{
  "num_hidden_layers": 16,
  "norm_place": "pre",
  "norm_eps": 1e-05,
  "bias": "qkv",
  "parallel_block": false,
  "init": "uniform",
  "init_std_up": 0.0361,
  "learning_rate": 0.00799,
  "lr_head": 0.0078,
  "max_grad_norm": 1.0,
  "warmup_steps": 200,
  "final_lr_fraction": 0.0,
  "doc_mask": true,
  "train_tokens": 228700000,
  "max_steps": 3490
}
Each number is 128 + 24 x the weight over its row's rms, rounded and kept within 0 to 255. Layers, rows and columns count from 0. Numbers have three digits each. The size before them is the row's rms in percent of the matrix's.

# layer 10 attention key, 192x192, rms 0.0451, rows 0-131, columns 48-95
074:156155106163161131100133134127182136089173117110132145168116100117155088140110160110143157127117152115151115100140101142114151152120123146078166
084:159135113161142154137097130100105129132135143168088137152088114124166138124164150120149140125093166120147109096152116112170123146125115084150175
094:103048128149075167166127134103116112125099139154139105152131094117101129104106089138155143158162123187171117140131113139170155134097141128095088
089:120147129133121144097120112113137138118102113126133117118160158144094162103121111149097109160123139090090149106110157112125092112115115191140148
092:103123099149113098115118096118119140070127091079108145136170127132141087090150138128117130167135155091139122174104144129125110156097111135134129
104:146101121073153099119100134130177133142099107111147124134118094165117112135135151138159129124155110118110141092132104124095195148134124129097162
100:153099134127141164098103112121131105129104158101087110113148132155151146150167151149113159146137128062127113108140129139100165107105119101087152
096:129140143122124121110141113146134150097141203119106118181124126124099174077180136163120095096126128139136132111158181127149109108159128144154110
099:166123131128129104110177133128162137135145131175118112137152119127148098124102148109143110083134163136085127166147102131122158147111138157126110
102:131160126106085157101106138056130160165100139107153101133103117121111116135131129163156111134159130152121130161136181084096140176131131140164134
098:123102130164152085103109080092144137145125105103145139087088137120155148149142110162112147155098173128048170154122120109137154146129125132155122
093:109103152127152156145163108114125116118138128130171165080103177165145121104130132148152097130161115145152094165169157096142135147109157134138121
101:104110090133119117142167162141126137159099174103086124116085095118128118124152121136102124111152135107124175147149173115134145145121138164149144
104:105105135151116152115122129132068139144136143122121127094095135153070122088133180145125169166133136148143130109107106149088166139137123116111158
099:104114122111114140175116147141132105108115102119130141135082127150119098133091152148120164122126106138132137090105128180164086141096142113112116
090:158141144144122118154126129077078176162110130116129113138141100095096135128144109116163094104150137140128109113142085146133151135171136132108128
080:116140127109112112093128129104101129103138115155164104098109121121118142106176168103131172073131160133148120120136087099152120127159138153127123
077:104109126124134173078146142106092144144141118180147119119122135101099092104097135098153102168134124129142115147098148177111103134124162144102138
087:132124148105095154122172155120173160134093161124111147144148094096109132151180132118112114126135138164093140126137145126116151089170150105106162
104:144156124132170125132090154140133115108109106135100130122123168122143104158139140103149163082112133124133077153122104135113129092142109112159174
097:119163107132132105110115142124119179150092144176119138133172123129141138146141119105149142149134103105176156144162124129157128123121131123117123
090:121118073109098116135113121156112078136065136142122147079124136100170165114122132140128144141120112154118130124147140157175117100095133127132091
100:134097179133160118089101137124133130120142156157114103153107136142151178142147133134151114145145125145148135113149124144137085143100111140096089
093:111118142104118147144143131150106129098139089102140114145138126153135134167122165127142151161108129145096143153160155170170087133113115132134141
096:143103115175140158120131125091118134152089108130112138163144135110118149098096138101160128114128100157137106116146123153081139096150123112136110
101:149108147131113145121140147112134132126130149129118118169131108121083112112125128081116095098119134126141088129077102118125128168147105192147140
094:159150091087092154123139119125130101141156130117149120148106142128141184150095146160136119157112093158155141100133091123135098111144120116137101
092:157079112111107108113120151093094133131135154186152113090147147125083142098132099101172128145163149111095111127132108145116115134148126120102130
098:112137153166083107131110060155109109106104115132138139103121147157179139113103136117114076127130108168156137125142148135082141157148131183138129
088:146078097130064104092087109167163116137148155088133075112105103117088086105107094093127148107108158171161127110153099123142118089174167123148101
098:126150168102108067094124148163117137121121100151181157152174148119084132144114082155148147153151126134129154142130124122157140122128120175064117
099:123123131104150121128118168152106151133124096162120139147149105140102110159124126140162134135114135125143136073125116160162122121139094126120138
086:161125134154116116147116141166140093110134091169099078133148156144121111169104115133169164098121174133105119056086117111151093156129075077121143
077:132094139134127150176158091146101118160118147102125148067115139124103093137137115134104098137146165089107147170132135153137136092093125133110108
092:115147140126130096135129114155121111110161141133123123137126131153168086141114130117085157110135174107177088146125107088103138139103108164134131
088:151134146172165109183150154162177128156168105158162106172119092151106141095153135093112113144111131164102129113132109119106169099147145150113145
097:137127143123106097147101133110088143077109113128079174129155139130140141160150146121117175128137071141148136118120135122141123082112152167143153
093:131144093127130098130106091139106161174125152143125140133135084117157063159120147166131078135097173093140116126155100146131163108142150095130163
090:135091057160133145138113077156111140071137127152111100103153124113085084150109113172147153176133159095086149134096123115154156131132123119143115
082:088128087134167144114112109121123128147089109135096146104119089141061079171118128153117121141104103140122175123163088166095163133114126162112089
108:103140113119119131111106120149107095123140148150105120089159156159090092181090110154129145135092143138116120140108094124103116092151151090114100
086:114120139111173106125149133117115116154159099170100131127138142093111090123138126159123091115135161115135184120146134160159153141138156114144108
091:084116099101069149105140137119120151148145155151118106129105156106100143126194101116139118138132136175147107113136110125169153131096139154151140
089:143121123101091139100098185089189158136096153156110098141105125122095129088163144085111113149098126161154127118140153143133108140119131137104111
095:114110143105172138102093141126132175180144148128145126134148106138164116136141101077145123125117061111128107142110169139136105096155143127107146
082:135134101101141146150144132141128108087186134143118134142118168105112169115136091149082143120130182156135103122158112155097148122113172107133096
087:171113074124124134118104164131126120135109143128148127121152145112099157101145121169125095109108125104148150153113155159135153098110119088113153
089:122114142140103165129123151143140121138146103087141119132125157145126126103133087110051137174078152137152160151159136111144093112125100127126189
118:145130138127172134119127160089157144129142129095106136122103106156146146081179158089130111128152097113143106143160156125171138111126148143163144
095:117151107108109115129135116080119163159118148179093103164111106127111110134125165112120112119138107118129146112130175111121136120096120155130149
093:098122140152097103105141107158075119104143131112076124115121123154151100159111150125095123122084135126178151143116069116109136103130162100103111
084:123109088121122122150127126139155088119105136131111135099155132136058114176114112156142150106190129123061158122141149113139125129113133156103128
091:153147128114149089090157127127116147133169162133140092129086123119136178119132154141143141127106156141151148081114137127149144144125090117118164
078:102129086154087128142101128051102111121115083140125117119127141134151072117101121159113142107163131145169140117089111142117092168116128096109130
090:161163129128148124140150134105161129142146129109058148120106147123155072118110105105089149145135122116117145177115149109147067108166131132125152
100:112086120081131112083107144104182127170133154122087135147128095094126154097140133082106132113137155131146133082134141153139171117125116138185181
086:113135129158080096132159111145129094099133099148165122135103118149114146138071071165089108128155162110127152096114136099100113161148130084080085
089:084063132132103131099133117169129135135123164135138171106121164123128083167094124107133144135090159094074126141106127148100152118140141137120103
088:116093125129157111145127136136154139125117175095156115104093150135147117133145156105120136134148158077072104124147127104200123124151119119134132
100:104129095148160129119113156066140120150149166131127102144120106151149139093172164132148119156100128118132147132125147119114168120150159115191153
091:070173140089110135136126130135108114147117137133135146148085135150102114105181114166124172137084105081143117125109138138176100111141120144136127
089:139165130109130116157124154155179160106133153104140114139111145128137112138120151155176102095154134111115124109148138095091134076132088138139138
087:119134095146158113129130161118124092149118105121104171111119119153147155130138132128138126137136120130077133099114130139122132144109117148179153
088:119115148111109100141106124117100097123137161143109109106123154113124098125129139103082114146134169111138114086135128144112128117135179135143109
109:125130143119149134130139152140141133115159140102099157120082126140159151102156162136118113111135137098132087165143161158117131083133148127117131
091:147134129137128152142090123114092134115126143149144174108102107156140142113168148128154112118111101152091150078129155111116112110123133102138090
086:116169152140140111119161149118116124104103207141115076149096151133115102113126147150088154165072173150099114137119133134096118125150134134104157
098:096136135085127154114096106113112112133107112153147092175106153142120157074162152124088085096144117149142122162152132089141148146134130136099142
091:108150124095149160099077119140131117160109080091102114119091097119131118133114097137089115154083092138101131097139103162156136146149139169105131
088:114096122127153119140160161142132109111108115213127145102138152156158124132084154177099147109145109102114135090091139139117110084143175150125125
101:123098135156108129116166113128133124140123137111137072182101144124088144091098125138158132134129120162131124115142180152130136177114096147132127
086:176093129097146118117130174160130127119080148096091144162143125114177133132179126136071108091132111149134150183137123141098167102134126159166111
117:111169133124120145102095135119156145141137133160095110146076137117165137074155162089130112107143153118125128135154139144156143089132143114154121
100:127102149099136141105107135135149082115085113120144129124154136168139127136143137129172129086164102156131152108142132142098099104108143136111155
085:153127080079159148135096153100148086107127146119158091120080140140123119132145152109115138086126108158106146113153133126090118117158123102128118
091:144110137118126146072150133157120130096118108142108123078151148122150139116119074158108108134185169131128120151153151099096132133161182106139094
097:160104149133133137068104136162103131135090150131139110127124174108128085158082120111106121153096111107160128161080108171074145128110133142131086
091:143113130121134123116152124128118130117163120125140120168165089122136115146103149100160124151113148113126122116113101128151133123175106128128164
091:155070127142116090099133128126096153119104142099121150116147142168124060176103123128108131102117133165086121089105086132125150109129169093147145
103:130096104140086106085122128103144145162160129161114146111128131121147127165075110146151148152124147139092151120099137120129118088087129068117075
066:194102111125161112136123109127089115163082107119137152106142133119118136098128136149109131122137125181090146085180105174109125095127114101142098
091:120138107126144179130089174088160149139130087148120119116111116131134178121172148125140128142167124143168151127136136139161144127149135126119094
088:152137114125115151148152133129173156096157156132150073166116123112144140124089164150165096108103156142089110145153136106135158107153096134135166
091:132101132116166129123130136180112135149112097144138104128104102111125116134107153128128158114101129149141128133109152131096170090131132096161150
098:111100134114124113081136108082114179140121138144144132136134129135119078131135143172139134139124146126082125116108124146100118130115134132118155
097:069139108097140132102106121142133139165152173150131143120063126136132112126130138138124146116107139090164133122126124080103118164163148147156184
085:122153098149099082140138107083114131104100138127116100146159085120105069088132158111149112139140138092148149120126136110098112135119139154128150
109:130128162114122151147131158060159172156148113147138113153084136109134115099144141099144140131161131117163099119125168162160150137175078147124119
087:145150133143152130113121170080132124151151121132092111171146106134156134105154127104084115086136055109142138129162156135153106125099105154164156
093:141117117170173123122158142094127117162116058163160149136132128116113136128111120135145129112154106161152125155113076137144112152112108109170157
088:117174147120094106139114090091165127156156124147145075146161106139133142079122094133132083167104138129167173117107105125118100165132099134127151
093:112095129139151095153130157117084162124131118125102124147092138122165100137105134087102153123110111090120136141100082140100123142102165164100141
085:133139071160165159144146106154094142121163149112122080120140174139135146130132123115121132113132125113122157120131128145132138133110125106100162
098:141090116124142187096117155079172158132172148115168093121139115121179163143101153099168094112158118124153125123137126112115123097075119112185130
091:157161134132130129141106123100121131130138144134121113128131153174144111120150105144141100142133139068137194110144118104150112162140086174131128
092:127141119142134184114107121078158131143153126146115139154147159141163093126104127155130151162141113117127086119156097169107163100127110163096127
092:175125191127121099113123119101128111115114147157121120142117151128096175146139105119137161166132114107097127136140140186151150120160154143093114
082:153132169171083182102143128100121162148131128187141105145107122108123132088164141123088168153116086079139152130108113096097123134109137136090153
087:109148151141158155130153133150098132118146193159164160111105122122126109089155125134082135116066133113146140116155175125128118129098120163125123
085:106170162108132144121153164177146087091136142085113118094114108127131141124119113134128134164128142135113128143179171140145138123151122115099081
090:103145150152137117113124171085133132148149145110158152137122135144150070102105171101117121170098160128162095124134157060138137120110102126115162
085:114139124127124137111109120132158178165132178150127081107105105124155160133153137089134102153090153116131142091152124108091158150124144097125114
110:155133145139120135142100114149115106135129133133090095099141123105095110151155120143128134137173140094092144127144122126097093124168114131100097
091:081130154133158097131158125110125146160126126109123127125105114126158134121093170109120142178140098141143107112173134106171168181143121133118146
096:126147127098120148125114169156128153154133120123120130204103076100118123076144138121122120140132117121130164130131111121117116126099133146185115
095:155123149089156138149125108125127133136125136094120079098162068129144103126124151145108152125081131081133152123168134142125144119104120129114173
100:142107107105107165127106086093131116144147105103096108156147133132160133132146124138080136094160115072120117108143131103146145137124130124145114
092:164096115098119120090136179126107128113087118113089172147120115161070104161142128099105084118137118112152119122162132152107144093145159144142090
101:137143120124181170161126099103102111135153095078143115118123153168118163141097169140138129118086096121122146133150080117132108120146131112097179
094:164134127171126149138121118121132061109132103130134135114100114121143135116152166128088155122143089131136116123170100128153153154107170128132061
094:149178129119063115144128142104120100103129121168146140136103087142097171149124105080127135114131159078142136149158158132146142142176120112110117
102:149113131080096149114079086110139149143108171150105108147172134091103111134113098108127124179120079086134185138149126110099119120134134107132099
086:144131094129103100132087174125113120107178134164152132105041122126136083162132126119124130118151139097081117143109094106141095155179124103180159
086:171130126098146092156142122156079151088114151088156080103137126133145171133108122174129058144149133150130130115124069141123098078094107106125131
092:126141189157130173082123146122111142112126162098129143126162124139095134157165111109125115087130088113125141140134133156147160104073107141138158
092:094089113119132107154108133154130093117149112123135144120114151121118111153108150121135136100119118173110151113124126107113150151128138094190145
095:147175079132134186075108136136139120143166127130112134156128167135065124106123101142124157109116144125117155139128143116102138134092103129113108
117:096117154128115122156125104080152160150114148163139153146087142105102136110131107162145145107078119158179122097159172095120128134110115124155169
106:103174112150144138095102148124176116130117107105172168155137135126144141121105124110144153158124116114095139126138141117150148083081119082079097
117:154141139151147114103151112129090105105080128094103127126137125082145140146092083147122142137097137104114146123125116153132094092133134101109144
095:156113094105110138157137127150156148104144094089116130135130133122164143139175138130099129091159124129172139090063075113120099148120123093135130
105:132131176133159152110117134089118125081130093112096093107113112143127120148129165083129124096109098104106096119129129143104110121139141123147140
094:125122118110163170135135107145116112149123141116118111100121122125083162093137136149120133142154119172115134095142098173124130136177088161133093
104:108109118115155155132146148080141112164122114147120138134143157123162131151170171121124164133120109152128112126172096164123160119136144125158120
095:158147120135128161093127158132107103112165100097137137172144144163098093141128116112146134128108125126118135121134076155146107120109130115130141
102:124098101116127115147098156162162161111140107123142110151131117139108075120144095103084111129106150134141103144122144094135108134145135135105123
094:155168130103125113123121163140082121137133142151131124118108094152137151105146136150087123093149148162099099176122193136187117150137102113119148
110:163132137096142157092122156108117146134121096139107095144140181122135120124118098116116123126173103123168129104144160132123150108132128167102132
071:159130113136104138139132098096147128148142106102140147138102160153154146144130147141128123189122145136120140117127150071108125118143117159122109
088:147101079118097129068132136089107098172146094173115115150149101133101155120090067197161131158134119174167138120102134117088150136154117129131119
091:117117128167120116168124145114181116074145151136143148139119130164132149135134127104123093127133154167150116120089103114133117107154097136112162
089:147121159137136175162096116122176104078098128126106175124110114103171129137126171089135157114116151091144093138107149115160157109124117161126165